Weights of a small GPT-style language model, trained from scratch on English Wikipedia.
Training: a variant of Adam for these matrices, 424M tokens, 6109 steps.
Each number is 128 + 24 x the weight over the matrix's rms, rounded and kept within 0 to 255. Layers, rows and columns count from 0. Numbers have three digits each.

# layer 4 attention value, 256x256, rms 0.0319, rows 183-191, columns 0-255
125143115098115136144122100133129079126123127118140116081092097142112096165108118129141125124135088146116128125182122136115105149147142082099168117106143129104158143131113121107120124088164107100129120082136115143128067164110147129149113128098096137133116129168175156131157136102106115144116119109133153121156118151134094139140158123059129116121137116125138136147148119099101164180139114124118105126061130159172138128145146143126129126111147136118133116183152066115110156145148117098074125148063120110142134151166138116169124083101124118123147156109121103091125141144116118144151116117128064095092116165162096154134104130119121083145101160134139108098123110115152118132122099133145142110111134128104146102111101123104099153108111079153097130090123074132164087118126156
134124086141102126126095111072092091129170101136145104129116139147128088120135152083130119124135115117148130095132123133139098138130100113158098098135155124051116143114108086108144171073150114120144113147146098123152149128129151141090126147156121132116127147115100129134103096123076152141115124139127121135107140139131124114113117155144097124136140120080131149137140137140170115104089152154119128090152123134142161144183130154130079131130126110114110126119102109118123117183095149142127160152128126149141105062151112103088114117147102171124211072108122143147134151155096163108134162122109081109096107148130081165146061140115137154137122145167173129152160150200107138119138165117087113070119140104155154144161142137120142085101139161135107148095087160130145143160144103
150115185138135128112134169161146153108107131097131180103142169119173153148124165117146117119155150127135168138096152129096142139121126165115100165132124128150126129154135108175108143084173149123132162132125097121093141136124107107130153107164158099114149158148126123112114126147167123128093133121130147121151164111074135164158127139076117127121105158147126167142107195142089104138210124114105081161146114131059167084101139143118163072133091153128127133116148122146126097082071092148126164122139166112132129136126151049126116162125115127113122111136131095171112088102121105108183106131137086129113153151160163088118149164130123125111160100092125193095120138135176139123151157117101142165145127129098120158134155129100169158133110147131132117174199086131101113159153120
108182157122119120162113161137106090132157139131121148108101097127133146149126129182099124121104131107085091129125125156110103107130134122111162158156092140164145118125144130150148142186147144231158113111159115143148121127142154122149117097102121132164127102147131107124171148143133153125125156134130155122090110134110118103119128125145132130140126140139128119134154100110166136136175168077161127158125131151127130097091097078126104086118090148082131121111168187118142125132100147092169112107150136126103121178084145127156126136154121108053129118143130097117149094138121111133115111114128154150164148143140149099126162098127123098159145116149060140153111116146144134139119163160143149157088123104100109100117128124127073100142150147163159145160199139119116145095129131
076132117172123125148125109126130087122078139112121131160123092127127118145143153171131125132141147094129098107135163134123064141138098105153122106157103143128130095084122084119151117129086106156119076121133137159136098112126153073139122089118095156082129128107144095135128141119102133140137116145132113131091117125124120108127174177176109137061075112146125131123123127129144127134136141151149137117107155095100162146114124153105153161118124115098144123078075155100142108139124092137116097145137100096102137100131113146170143125114150155122147122129163163107094147124125146117140163100108153148091113079067095072135116107156188116162166139163105131183149134141093158160196121107138153157133129131124143083131123135178118122162109167101115156122136132113104135148123143
091149109117069122138153097120147110078132161126123137166126141144140082100076082134147134129103104110164130105131138180111100133139091139142159119097163133069138107151095094060126129129128124126103121102126149119135117179114113173149121104157080132153112147120114133132127126136100085145103127139128154122151148156100095104150168128090146127115129139115123117146101133108147113151122126123155074088152120109185178154174121147136110121134180143091135117199113071123116183159145093121091179154063106131118118129155108111167143095115100123104153158102126096142126122149107128157128115137124108102122136131136117126125147096133137106182126157146157120109137145143142162100116127133135147133175133145115170118116092126172078119160137139166105133121155097134172091176115142
072137147120146130139137108129135135106108210104126118156131104082135104148125133131060140131124094126070108101110126139093122114117101116174119133160137139091131118142142113148138131087120137206122132104168073157143124123128169157137113149091087125145135091067074129120129105146117075111132126149123064128170177140147095128142111122129123126102143162105115125126138112094151142142161126169124112177174137109117096160145115083119111124135130137143145132085182178114134139122171143114105162098169126132128090166099112186084199126136133131157074121143143121139127124120135163139105130114142108114129129157077134165128106136135128101129126069142159117153141134163126189158113132142146159157161130102103169098125085118144101100170123150147120188143148140142123151131138164
136130145179122136120162146127140128149078117134097138142109133118140104108122088132133141124131103162155083111082125127120138113117161152187142127104137123151117110130094132105084137101130136108171154127124094095106148121078119125150144141114098139109129083145109073128149117175138146161110149115136120147109097081177133118139106116110089147141098111115127138119105121130133134093174130177165144135115122148077115106121086109080135108092155100166186104097128149133154119180116162160138132152116108083110125124090124102102138162092128071107169120133083170148151144103168112132119169145109143144136099124093134118126154166101114132084126136107140119095130174171139197119101118130104101138141124084111067157104115127129166132127146136122159126135117147118125143141129126
167162121131125104126142134061144130124117168112128165103136160098120120105123104096139138105121122160123111113124091132141104110115159146112150150175163130162107124137102129122158153175125117135165142132129143148169100127130109123126144140061165117133137119116100157131105129119138137192138116119135118119097162121101111133147094115120164128234148069137129096134176135134159098131105086093110137111164113172170083131103111116139121143140121107170110133157133105133155115141119129095114094160075141136089120093121126144154183131190123187078100115118139103089144153095147159143173108152137134132160160114103151141127105130109153164093120128097155116126134136109113134083096145128172080062112141107078113157128110143081141101114145076138146129108191128147155126139117077
# layer 4 attention output (transposed), 256x256, rms 0.0335, rows 183-191, columns 0-255
140049103153198112121131125157141156161133086173137127136136137152165132136150118151129100133128126115136136156149105149139147113151115134150067125146075142154081136183133152166116122126089149141159089180136151139124138130099132131085193139140147132148116131095126112137123117133150136111151129123150081177120106077124164105126106151144114158121115122132135098095117136169125103116127127132130142132179135131119125128148155063100125116185121134138113096123101135163121075147117142137146111158162088124122113125071155090126135138092153126154124135146152134120140092135135120120109115112125147146163091127129120120133178121126152111151161118119144084139138131147154145133123139150107101189141092076163170129165138121120122128125143148105167146163131143112105131135156099
145102139115134137106148121160154119126168152110120151136101112108153169126101145147083149102136189128083138117100112142102158071104108100116137097114142121147102103076114109087111079149117133084075139093096112091120124120128086108159128139147142155109121189164127103163128147115132159137139110096120167098081124112100118152097121119114147071113106119161148157074145139120169130103157069143114113150110118138108137112129145098132156142137139149131113155146141149135112125120105163140152115139133098145122154126076109114166143082110142161117108178171100122120174114126100106110140117159119151098157148130108108142141161187137088181148146145101145131109116145085144153149076112109147147144175104071121110109065085116115165161142132132092149151142148136147135157163099144
112127100154139100129130124118154111151125104147112120164105116109143122086109144144116173149063128184145122125148139152119130090067110126120165213125142074091139170077131164156136084134101087166159161128143168141188136149146148144115112150090079128157099119112142168154124121140130145143085106113113122111167093176157108090143147139144156134157139123144100087164114124065124144133105188082139128120106089168170117117141141128148137139093121085133101167108106103106163178133166126082144109131113107104124117131116085158096078155141109128129123150123132166121101159153140125187089155104142152111162105081127161114145130118154131122101109117143122115148103110124096115099101128185142121140067144088116096114149166196155117116120121144136106114147071101116104142076100127
109081136151137160145134123126124150121079102153119166118163120144173145136143116098160101182168083143169117113094136155153129180148137138128142173173128168120191151157102088138109206135153141142119148123165143167097126103119116161103084107144101122149151107111132101042118112138131061119097120163133117111145136137141120083090130128094125151147092144144081154185136147142094188142093117158127136087094189101114118195133129166120115143159139117183097124083103110129088125134134099119111120124138144148150151115152153138127121096122097137165125120110141125081124167100107157133118143114164149170093072131103137070113116129091171088094141145122142146154143144127125111072150147125102159149131149150129124123120117156140162124133133084107141104167090116136132147114131132
181111151144060164130148124107109104137101142145109163100126135102153130071122082082083067141158153160049152104117107112119132117116112149127156082079135146124060116155166132115154165109133135087148162111111121132111168129149102150093148173170138112119121086123136112121123106139187133144142132078143160092128132102155152134135138073116140116164120100121145109149098112128153128146110105129126127152139166097086142138131108126122143096127171150136145128129167091112118136107117133104169143109130152138125159140126127120128123124115061155143143184092118141154175167134071104133126137113145126113130168152109152112164092125106128092138110116102185128117122127136127114091105136120130135152138152129135112114144086114109154132105148139117147139111130160130114090159069103
121106114133166137111110167146143146164121101140175139105111129111157137129171151131091051119158116118137160142150082102174142108096115128144081173146117146150099135148141166147164109126115131110166114169151132137139131106108106122092185130121151113129134102125115117102131171142130165147125119101161075177151060064103151157110104148116116136136128127138123138136129144144121117141097137138140154107129137141086115131142142122124159121156101178143108174098161153169104088150120162161122119116151124167157158135128133137134137128101166154159102151130101198137181125115120112084134129141124147129118108139118129095157126135150162067088141105110114093143114134142144112119142159178127122146090132096141117109131119126109126147105110170114158122137119128137071169148119127
114126158108058151117116136150174071137109093104135136127160125124109112113122145085158073127188102110177122140133106167190075138142141121133113159160118097113138108153099106108094142142162160135130137123139101109105122092142144111116119133121159182127145101163120140127110172115149119143115114136122147090124111153110103128048146083121108105149088136123133172142116133144137189099109135143143141082084166154118126141140116178122105115098126122128126161135099145156137102142111074114133141103086107138128167144124165126204112121129095156086114098129114129077151122166129105110165111146155127130075061112148121056084098092157154102127162137144120149136145126137099071086160128103127168115138096179148121126166144142094120132145076091124139112153137177088147163118127123
140132141135103127147115125138119133091135160084100162111119124127136137147108129131092143149113171098104152126107165133126134104156131128121143194133115085140136145110190108119143134166119161116136146144109146145129110145144120124131116134107126097152136164131106162086073118141113126134153144141222135141123136213124113128103127107161121068133157140135085094188134167119124111129104127116128138146113137152120120149122146169121127133097084087101111157109163139112113146109165078124101105128073156132138143105143072139149120147143119167138103116155159112142092133115100175118131130128165110128150146126120118143148109107134099188103129126159139144110130105111107140123121157024115132121134128137152123090066140116149107141141117119145093092136145123133143163130113117
077147125136143115144155145131090177118123139119171078108102119133139135137133105112126112146174126138187142131102125129134131135093138084111155151119140095158136128144100133124118117169160159114095130154120119114080158120162137145137122113162138116132156162133152141129126177119096119122144135143105164147101161140112133095121099158113080117097088167127102161114099109175142128093130185112116123161115134135084158111081144155131136156133128173134117129138064146170148168155164129132117119132193163139131116084157133103134122094104139100130137090122157117174120106108134114067101161127114111161100087116147131161060126120131102174176140158137086203169161091123144157127106170137102190116159097148154101122129091118158155099124114133103163115092117131115113106108102169
# layer 4 attention query, 256x256, rms 0.0511, rows 192-210, columns 0-255
156112137138140140171143118168095133117109102072124103122090157118121155157150159123144142144150124133114126141105124118128166105124102155100162121154152127145155121125131107135137087135142111103072130084110122101096109150118119121100134129128113134138135130128134111120112106152124145118156135113115150113106127116150127085130115102176115110131121159114125135109105130133123138138111146160132122086116140089167137163104133119128158107104156127162111166151126129156125098113113151130128112139126114129128096124100143140095139142149099088121106096086139117102118139173132151153164124129132133136142131123138115144138121144104138147136117160132104157157153126135153112116103105130118153097108127101161134127151137108125136109111122141140165130124119146091152144111116130
117098161143148079143081115096122111118128169177141142136170124130155127113134155116114130119148158104147130082079088125151082131099115101141131109129180157100171108114107134178104140132110116144187117132108130114116124122115150140168086133144141170097099110133120148101173136157148152171087130122135109134142123129107134207153124130111095142159124170127146107070150165131104111121109153103133162168138082173115086111181121118089123112095133135132115101083117108119149125150102085092155153074106143139113114142140167085126121129139110128125143163158111154158097091059138102139161150144133119125164115172109159150126101112159129150135146088134107129152129107137140122159133131125133116119136163124079136130152108184098143137104096108140121142149148114128139161144131140
135131103099091152105159147113133147136123100098111107127094120127136100116121103136165148132132134157110138172161158098104165118150132122113120125122103095123117147151119129096128150117158139127070148129138124168113152113155102108087168128096109087132151139117137119163085102101110115098161113136112155122094124130142112084090148166114175112091136119134107126165116108138155154159128129160151103086129154110128159134095119150173148146157138115138152177167122137133116109117118151151080100155123104143131133120132089148146116114139164103140118093099138124101153152185124153145105119143118179125114106089134121105125138146088124107115095178125107159114126185145090131107129157123107131124164107112160122117126126085155098128141117132135143102114102147151116115101142130
125114134148140176096118114139169146154158120147139105116148080116151142140108103091118086093120114128124122118146148175129111110129147156177129158112092107138136148144172130123153130182141105113127114117183127102152151154106132106137129123106127146129094103099132120150130141115146115094139151138202153172166140123167134131144140105120078117106102073108083151166110127120146136120153140143131086108137159100153144101126095140147129117117098137125162160105130110106128159111153160132170146153115073102098173124080103150144129116105114126094116134128126115133126131102165154096106141098115160138135145133113111116169178126093162172128158122076193142132083160140131123170130100147140149126125115125163138136107114087164166112141154131111116164149124098150126100111184134
148098131128118107145121104141120108124116155106122141153161166119133112109153147147146137139141155133144132119104084106149135120097133115113139091121173150149141102115107126144105110115121121130155134137102145118117112123117128144148111147149131127127116149137090127106116098116134160150087106136095111096135118122116157153116102143128120148169139176136152107103152136135109132130107148127118163162130109153083104116119129114115109150120138129151139111130133123166120113122096110113115126104132191144169101151157161100136122146144122151134104118134120152127117135136105091125159138147133102099140125135105132123112084136137110121119125133174099125144165116144155141101107137124142086115138154122116141136132147178115116139122109110133160118115144143118106150106099121
125132157147145097147121130140105124111117133117142146133130145117103138138141141113109122140118126132100125111112119135133109138105129113109132114143169157121151135117140133132119122098128134117145115123107149127131084120112149150152103147142140122137126141134117142099163148124123155143125136112121105105130125128118135157143127131148130142122127137141149121088133133111110101117116129116116141143127121145129108128124146113107119129119135126137118107103135130155111149144133123107120134106121159118139123121163141102104120134137130131135137136142106133132122113108118112112144115127128105137151137134137144126116118123117144125145142137142121104124126110111130158141119124136136135109103156137112140138136138161102121129130111123125120143121131138127153130145104143
134120122143149186132138119133166127144165093136084111103139094111127134160102105087111101081106105103112118141148149160130151124144173165187109183114066110120109118143170131115156142173138102143145126127177114079122128156105159093109142118085081172117120101127130121139107141155134094109144160118214173189121135133151133116155146084130072124096094072107085168170117128114168130113133145154104099099133163124151129114138139145150126116119127147118161134144122129101164117126144156157168131139116054110084153142083112169142118118082133124098127136115128130129144150119168140118108133127115133136119135126146137113161159104104160141139170114096180139105067153152114147151141098138136174139107106150171137134097162099158174111127157150111102166168095097126110122102161100
131135155132144093130115120126089146113133109127151140149125145117142140108126127125109151158125116148120132129099115142112111132127101102096124107129153149104143134108121131118088122090101131137103119121096147150128130100132147139139120109129139107145138168146110146106131109121132142122133130120088091093107114119146106116132145140145159146123135141168153106110090162134097101138084122113140135144108121136132130124133144133096124134131125122142094099114125148149129162155140110111113124128135133128131119110148136123129127124147123123139142113136129108142111118093128113144151096123146144114156142135165128125091123126144116142137131133141118109127172109120132156135138139126101115116143145123114110105152094131096129112150103098139132141124125120109120136134118158
151131163120121098124136119147110141125129127118130145157145154118132114121121126130126135127113146136131169125079110150117134123125142116098112120129131134131140093124113142116114140116084126132115133100103152137110112104110145152153109138141133120156116176145109127109090114133121125105111126133117092110108127101136107134119148143163141147093137149161134125132101165148117088119091157137131117119123121130113120121138127133125092114108121127168109106102143143136125136166116112127125135115125145137136130149151135129134100109119114122148134092126106123136122125116119108150140113137128139105142110145107100093102100122130091133093134111141137127146166140147141134113136132129107123153138145135136124117119105135095150108139112104147145118122124153148108114135115159
102125109126148175105130142122145131131141104128099108133119096126132098127109122149114129105153100142122115173156157107118132129168140150151122152110095091114107135142133123128135136153131145143123154136158087127131139138144121113099155121101136108124173109118131110164115130149110106136141129143135156161119114151116127102126153146105113113134129109111107116170146123123137159161147105148139124131134137142122133142108122150155153106134119109103146159145116128101117104126114132150115127150139107111131154136099101136140138120118128141152132128163137130135127132134125161130094131136130119140108130116139139124141138111117133126122101151101111136104111140137114105129161126109158136147117095114132116128120125088156114124136128125122120125146111114138153122106135123
134136169149106106130101108109110157097132131139156127132125150125160139112097112130154116142098115137142133130105144127121141117105128139120105120091131147095131095140153149098131100100108082145134113127122147116115129137105146160121147125153107103164093164129095133091093133114154125107114124130121112099102138104162125131133158114137127142118138136149146143131081181108126113156113137114117080093142110109099123100155118138118114130130125152150132120107108144167162142139121129128149122144109137161114135113121144119141134145139150115124104117105116135131117155144122109143150123124126137102130138114142117114099133093134138147133169105107142139137166142117118135114149127151128094117133151124163135138119133152125151114118089102128123106136156148122116130101128123
077147129133131118079157161114146146122108116177166111153158099149143142096125101132169120134120155156145129126130101137156108106081147111101121134077206101110111121180137131122119097153129117159164127094133142107135139109135110109180174118177126085113059146084101119152161161108088139141096074144153052160125137113108080158119104185107130109130107121160092155116178120117094137130057196136146088101130134142136126108148098143154127112157121118175123135153139145109166134136072113140080162122111135085122163140172089116131094089149111130127096128125143153084111116141130142113161195114119196152141082145140131106157135167103132144096092129115134118164164158112168164127163099143109098134144111074091110161095117105096157114134121102111143101134149129174120079120152146
118141094152135176130125110117152084147113133116142151126136142129125131159135118149119095097135134124141102113142157097113114142111150147150125146150171123112097159122130134141119106140124107107134119125157130137109096139116100090134150118110102145101130127126150132138137134115109144168154140136157115152117116139089138131124092100081081118149097124128107134127156130106135151111148129130082107142125096121138104122072153149133121110118140120117132138178145137091109137146138115143146142144099119155144127126171145138140140124153141149129163148154169112118097128115141117122120131151137083101113132111114146086164135114136089105136130130110102133105103117143112101120122139107143152138128113158121151131146142136150098129113155124097125190142108121120146123135126114
104126133133131132132131131113150127144106155108111105103104133139122112113126122138129103120156105102138116137129139107128117143117153158137123130106130122122092165123135139130155131132170108123133145154152113145149140150133102098140134136128128112104132113131139118137152136124135121105119099127149146139147131131132142147118103119110108126131145115123137149138175139106108133145174109104134114104134101107142153128123110128136144119118111143126146141147144140108128120090106156141151164124146159128140129134104132114127140122115137151135117151139129134105137124122127143118095141130108110138102103120099133129141145109149114106123115117079124142097127143136128123124143127148145123136124135145120141149117142148119121167085132132116109124104147120115113121132118100
157110139123171114111190126160144155118173113157091136116132121120129120134099094132126169124107121109151171151109118154152122131125114162119195127127148132097113141125096119121171137147126125115175096148130123107127139136144145135119132076160086124099096102174080162143155170119100141091099133132140159146102190129175141115145120157162161115130114121136101171127095147127142064133139175128130120129115162114121112107139105121163114100142109153126112115105137098120168106151134111137099148121130130120084120126119109097148112096142103118072124107102103108129141143122116136131124113113120138143156138106144174151132108137125161157132155104140152155188126095115171167157130130121098132121115127154156155122137143098109132110183113187124143125135128125153090098146187158
109142155123120099110109137170182150122095102125127098133104156122154105106114105146107148150082105127100137209128127089145082132131079124143126125129165118191132092149161118130120147121114129095088148140099129111113122156131139152166144152138166083143126125134113155119080094165126198098125104131135126112130152117118175105115106149169177126144126129149132135135102141184090135173171114089123124104122120153109134154163112070132157093130124168142156113125160127136108160098160132162111143152136163135150133113134092093118128109156151158139113077126166158110175137120101109105085136134131130150091144149112117171163142113157147108117113145128136125098135115109127119132141135141167088124142125122104116174109114133121143147137120099128113091143131116133098135182131145
173143174126135005207117080120127151096102138129108153120158169116098172115181136116134215238110136125153153063123111215187116166058125110079138096154146231128165104091101172139127114122110088116126107120062161118070107072063181178161070129175109192173058157197112144020118098134128162172088107059120086046087139099147143125179102110148130209121145164166203095050109148168101077095095149085102136095107090148167111139164158091104088177071146167143116050085140117139145175173106147091167098065118156138140065064121199123099119170133094114126142107116146111101127110075142061182156111123183122079165087131183093130064096138173153088144194080182129091140166059086138167144073101155062084126123217134113115098088144215068126122113140132164146148083076102052147158175130116
125074127130124125112126122145097082104096106075145142148134159099125113162104098133112092123128097140063153114118123127089164098141139087115115127126151109108135127132123151152140135105088144145146113132135141126125118117124131167140144109167154067168158136128091188161154166135087150134160148134116122132131122118131127146160148092146166125128092114126095120099105108099117119109124120087100104121074124199115097177120101110125129104178169119125107134168151151138123131188118113078086114144094113087139100144183137107113117101155147135137102099202171157145094148113125164124148138135157126142105140128131127123119092089173118152133108148167140098136119134133121136113140131118144127139086113069088118081178098095109118157130118137092177114124153112157114108165149150
133121124110139123131143088123137126162167121052116118112115077153128148109144110140131149168127149123141165115108065115097134135159131110054134129116124138135120149165122105100061129135156168151129085098083129155140121096144121127092121163100074123154118124105156131116107097118121152120163160079096150087154130100199120075094159108115149158083145104180154130140097139134141158078125119137139159143159143105131150143093101165104132126078102158098145117129125114167098147147148123120133141108109121117132128131094149142158117113104090128118119107160092145078096156172119120142114119162115102104114144121108160174091167159123111130102141181149128169089111120168130108152163118131119135094141129130130151077181142087180133095147069135157138151116116153089098125093098151
# layer 4 attention key, 256x256, rms 0.0503, rows 192-209, columns 0-255
078150131116129134126135127104121121126148155136094119119076122146157132143150136163101139130138076090117149135181141119135122185097138128106117117134108124098097114146144112095136130144141133150130162154113100112124132117163139134118122141148129131104110117136096084110132178111145119130146128113048114066108118139091115150172175151099121162125123087120164105120109115124111094123159096123094151134131096132120142123116143152145106129119079098107139131117124154095094115142122078162112108161180079152171159094142134093148154085097102167147172150156155137120138131149114134165083109109116110104102153108133127097091106102183100082122125152117155161088114119114126119102121130093133121143161142173126127148136079155126136163135149144124107130140087113103141104159112125
134119094113114152103127160119136122115144114116105124142107089122126148136113105148119152137143116133132114139170139120146166129135156108108101104150098102092071153092132121101127139105120140126125163122145121146135091103155117126098176144158098101101134124142138061162137133115173083120142131113098093098121113101140112115113141130139133124107155099127139112119103106145151145143164072105120118146129101126099143100123109138144149131113112116129108161141151172112125120100148106161125125141142117122153154131111122126140153114117157128125140131133130122146152144141084122135119126122148124123079109136117123159088111116130117124129120124081129156107175152128142125085143121139145121126108129140132108113134082117130142147103178087131140113138138160150138111169118111
121135149142190105145109130138126133136104137142162139118160146124117121123113140103113119123121128120129105112100120141101128124125129139134164132118152149147173132137150133170136111123133112121160090116143139100119120137128148121150093157131172145171118120117111179116121109130088141112112140119174191174138117147115161153149109114146131107161119138125118137143134152127101139091100161155105122107124121150145092146145152127096154151142100127124132099112110121130144134130112135096142119106102138133113092122121134147101111142139103144126114137136099128107105103107175125103133159134112142109169140151139151117140136135121148151129145136170130105136105094128132133170129109131150145139108131104136143147127174124139129099152071145109112144135132097126121131115134128
137116112135105126068116143131115128145111128136151124128136139115116109108089145137140085100111165173129127123107106096090143080166112114129118137120138083122149110126111111110113129103113142117125124121125145147141153160131133112151156112117143085113139166128123136218118123127142114114131154159184110196128115118136116153116114118133144067116151137158069137151130118115145135150112150115168123137131143133112119098133132120118130141139138112134105158147137129148103131116161118117116153145123160131105126155154090111113125112148152103118119125121108137161148122142131149082155123135069141156127131148132145140171107116102146168152088136124098123151159176133139122117143146145146130120142079127106138131130103089096130117118107115114143123147140150182134130114127117
123121136132171119181112116132138113110136121114109140104131124143141136138155122103103145151138103105150120142144151154165127174075126125123131115133116162140121151109145141131134117151125114134149133134152126114109108108133117144123119147148113164135111085135147111038137105123117131152124107081094149079112137145114131128141131116127113162138107121094184121119140126142126120107136106129091117128125111134151137144130122130144132124113145157132137098122114142102144122130109152130146118104135118113130121107110147139130115137117108137145146136131139114102126123112123106152114129127162106114128113115131129127103138127147120099107164115128141123104124090124118111139134119117124139141104178129140109137115147167158149125112147139128118125118121109084124132140126121
132125139146140131188115107126141107103145124145107137092133134126114130148134097100132164151125102102136129121143148173163131158072153123095135119135125183145120140099149142132139123133128108127134122116129124128138101101129100148104104160139107166128095093127134100064122144119120117133122116077083149069118140124132149109117128112119114166128150122113185119092129123181114129110135106115089110134130116133150147147116113141110132121115150141136122112134091128127159113122094126112140092096131097110134125099124158136152122122113114131148142114134147140092125126107128076158121136127195106108120120145116122120096128138144108117119155112108132135115121087123130134134143099116091139135119167128132124112139149157143154135120154155132115133113099118082128118154131114
145122130145143100106099133134131093157123138142147141117159146119116132144067143099137078114125155172142127143113108129111144079141127112117137134121141141132162101137143122119118119122107131133137099131136149152155130135122146116120127153137121125129118142125123147166135101108121118120095157131205123193130118123152143141126105107138141095115161153147082122128155098143137139119099149097153101152138160134142125119144128126123085144141126139151108145155113117172122133115130139081132133110112115133110108155132104116109100118121122095122105124110090149127132120105151108094153140145072124142132132152114144133158126137091145170157107111144116125161123145120136123129135138150125107130123087129112155132129136106108156112116110121120153122140125125152124136129134092
109131107146125138144170107091136153089166089125090113131077102122135122164180088154099192152161076110108131130169155112154101186087132162134123137164091154119109147133137126119129126144134107139089181123144082097114144111111073122139118121092094164104110073135157119069101166150116134152150095083036147066104163130103097125105136141095092196130135096120200160103106129125147120157173088165100156118132102106120151170119125118128148098085129113145141132143133142079151129120100144150122090143146077118169150107113165141154133106125143146131169144129152125132131120150105125164084094109191123094096140085115086137082173134128110080117160163099164153097119134120123102123139124114150127124128182136161101150126130162163095127138148111155115130109124139068126125133144102
124121107122128111180158095116128135106148123142118087101097127101163118124162128105128135129165101090138134104160153112172110167063162162125098111137127154110118126098158133148122162119170098157146168146132107120133089114095089129145118133102106166127128116185124101084108124082156137147128099108051121078104160130107121123103142148094077187162149109130162128098133134156106172143155126149083138124141085085127131121144082140155146141100163119078161128115111096083194114123136120136139111118112124134136125124111124110159155148137103119154139098122174130163128133153119100178127151136160112079133112153097121128090131147133122107104165134139140144123121095199124116135150153123126131109131165091113086143122143191145109160120156146142097128127095130078112115127157087
131132126114118114080148133127122126141119139138138137159114133116123134139109135120134114113128127145102136120108121097113108096175119118139128138133124105126133117156123107125137139125120144131111134129117114133140149136110145126139129114116145107130155147125110144176134140148125133121116145163155122170136114113136101134136120143132136115130111130139095149133115122110117116133119146128141136129116158132130123139127132137123112118137108118129123138121124113153112134143133132120125149133135130135129137138148108124107122128128140115135132136130107140151130129127132155107137133113095141145142130117130120129150136126109150150147103137142131130128126142121118137126102138133126116131133076141129126147135128086125111119141121118129139134136135120151145132131141126
148126126174158111188085109134118114128143101077150115073154113130114125101165113164127123175139136139150103131184084142128099167060171137121095123110116208089127157074145151132143145125148102118142171129170171127113081145145118129150110137152115187119108096156138095084103064097170115101149079076129163054079158108117137132101114083114105188138152107108163116136163109141146138146132097127122143107123065125116147129137125124114170138095141160142142080152131154067175149108117155129146115110091163140093118097060169123149154115147056127101140079142144145119103126144142080176089142169165111099082097107114126112146110121101123108123171117126150097135123100156132104146184186129120145113095181121105097107114180201151146103038143147109113146125136141091103125114148100
099169106081099133101140110128093104137108203129150165103093163115139141106171138108133130123121159087144111158141153121166101116109143155149141173132081087167087138109135114154100116119127121148165173132104132134143066142150167185162104089107115113104174145128120128155078124112151127153127120149103140149123148098131137093154096131136072121152153133126109120152116143144131074125147141158131152160131109144106112144171110133130180110143148110125140102092112136064124164133110123084160119108133115122135112135123091168183132152155083141133138115128148152148126105145139134138112148113150112171163133140130149154129147125120104133127143145115081127120106129144108156125093174126118180095161108132152069140142151081126104156157205175128116129131075100142130095143138118
129129163139154147085077137150138090152166119115146146122144140171165171166061118061131077109120115110142143173160100119138160103156081140107156128112155046120138090136117140093157124136088140133170127116113140150146117133162161167074141120144080074130136137134120137135136179151107144123116148156127132181173132146133101145109095129091133078107090127144080086132151119126148138139088143102136103173136170167164126143134111091136117117130135156105101164128149124161116088171138134135134091129123120124128141140138037106120127112097108127160129118110128137107156155077115161135155151084104134160146135141191136108143151157130158126113142077153109124111129119113120106131120112130080115122097071116147119119121136060151153146110103136133163105172147083152161126125100132
158129090124101164050131133186135126156087142111164094131134118137100075077116111131101086088100155195102108141118107105030161074201102125135123166107148035150115098146097135104168107126151169130153114120135096162186167184138144109073164080119184054118196143110101129255120117136173090063130101195189082253143098082113130109117132127129188075167115133151048081216117131075164153118120134118183152127126171091104143112078117160099136146158134115124110131151130147145067147090174145144073174153101168136105212122115027120099163121113124119101093097141096117130129160179130184110097144178061151163155134129127150166215101131102163189152113124152135103130144139127139123142119134139197158096136044089130152118109118059097093125159103140126132095130154125217088134130113250
106111134100136147111116127115125140144125141132176158087102097104089116169152161105142133109105107104171140121134144143146116130105127139112124114135111138202121127093133147125094146154146118138149106128130152142151146143163155111180113110142120130135118084115140126138101123098146088150118170149105130166071091173121121079149159139133118118133148167074114128073105118137111107099107157146122105196122135168110120139149165159147124100140124143158127157146126128152156116085107077101136138101142106106105127147098104135168087114097154143130147158083135139120088080142133129127155115142114100144134131166159101076145115153122101141155120137125094142175078123103134154135173085092097124109140152139173124139159127113132134124116091132156114131093123177113132116134149111
144118107108118143109177105132082142114119111116151131133133131141102083098140148163080135165094133136122130133109126114071096146136126105115086158132107085101159131107122123128165094087098135142096142123080129113135123132133134129168139132110135134126165116113117117142088152143157106090101116157096157126128130134115135100140146171156169177155151109144138111153067130128100090122124098195100143130119104155153147139116161123099177155109144136103127091145129131112142105169168149126136149083157153132142128112170108140141169097151122104122156075169091137133109125122088152158133122138121129072125118197119107120122176136152138131132108138143123063102116131149086147134119150103115127168109149153162098119114101125118136113168164123144139113115124161147110131143130185
131126126135138150153114140143141118135132115131118119125134129144136117125136126145114135137133130137143115141137125140106148151107136130125122127117130135125128130125137143121128116129134123131139119120144128135132137123134120114110140131124119135117110122118147111116129124120130126126127112122121129123129122135116139123110138124125134132126141138128157108133140120131138154125129118128121129128144121110121148115114126129126119127128142135131132133140127146130124118112134134125117124129125123125138151136108127123135133121124130136120120138138127112118121131135119127128126117151132123119113134129123139135122129127120107114119143127119122128122130119124138107131148117128148131126131152120127140104113114151135130127129121131131118112124130138127113129118113150
090112115156113102106154113122120116107112113161124174104116148100115171139129106118131142125117106098108136124128106084151092131153107166157169115151127122116113122096102104104128138151097120106103136114108149137139101141125101127133082111121079147132133106153093110114126164156114146163158144109124149110108138071137082102123130118106083144114105119127119139089108114110094089128164116133125112140104113184154121195146141160136129116107153109121113123112086106099150131146110103160149118147158116117154076130186127117131110139120137123133124135080157158125130120098139119088133163079152128107112137148139054103138171140121147124099134119134169118126122123120115161112151132095093130130093098167142088149141099098161129118128165139140127172155103118093159114133141110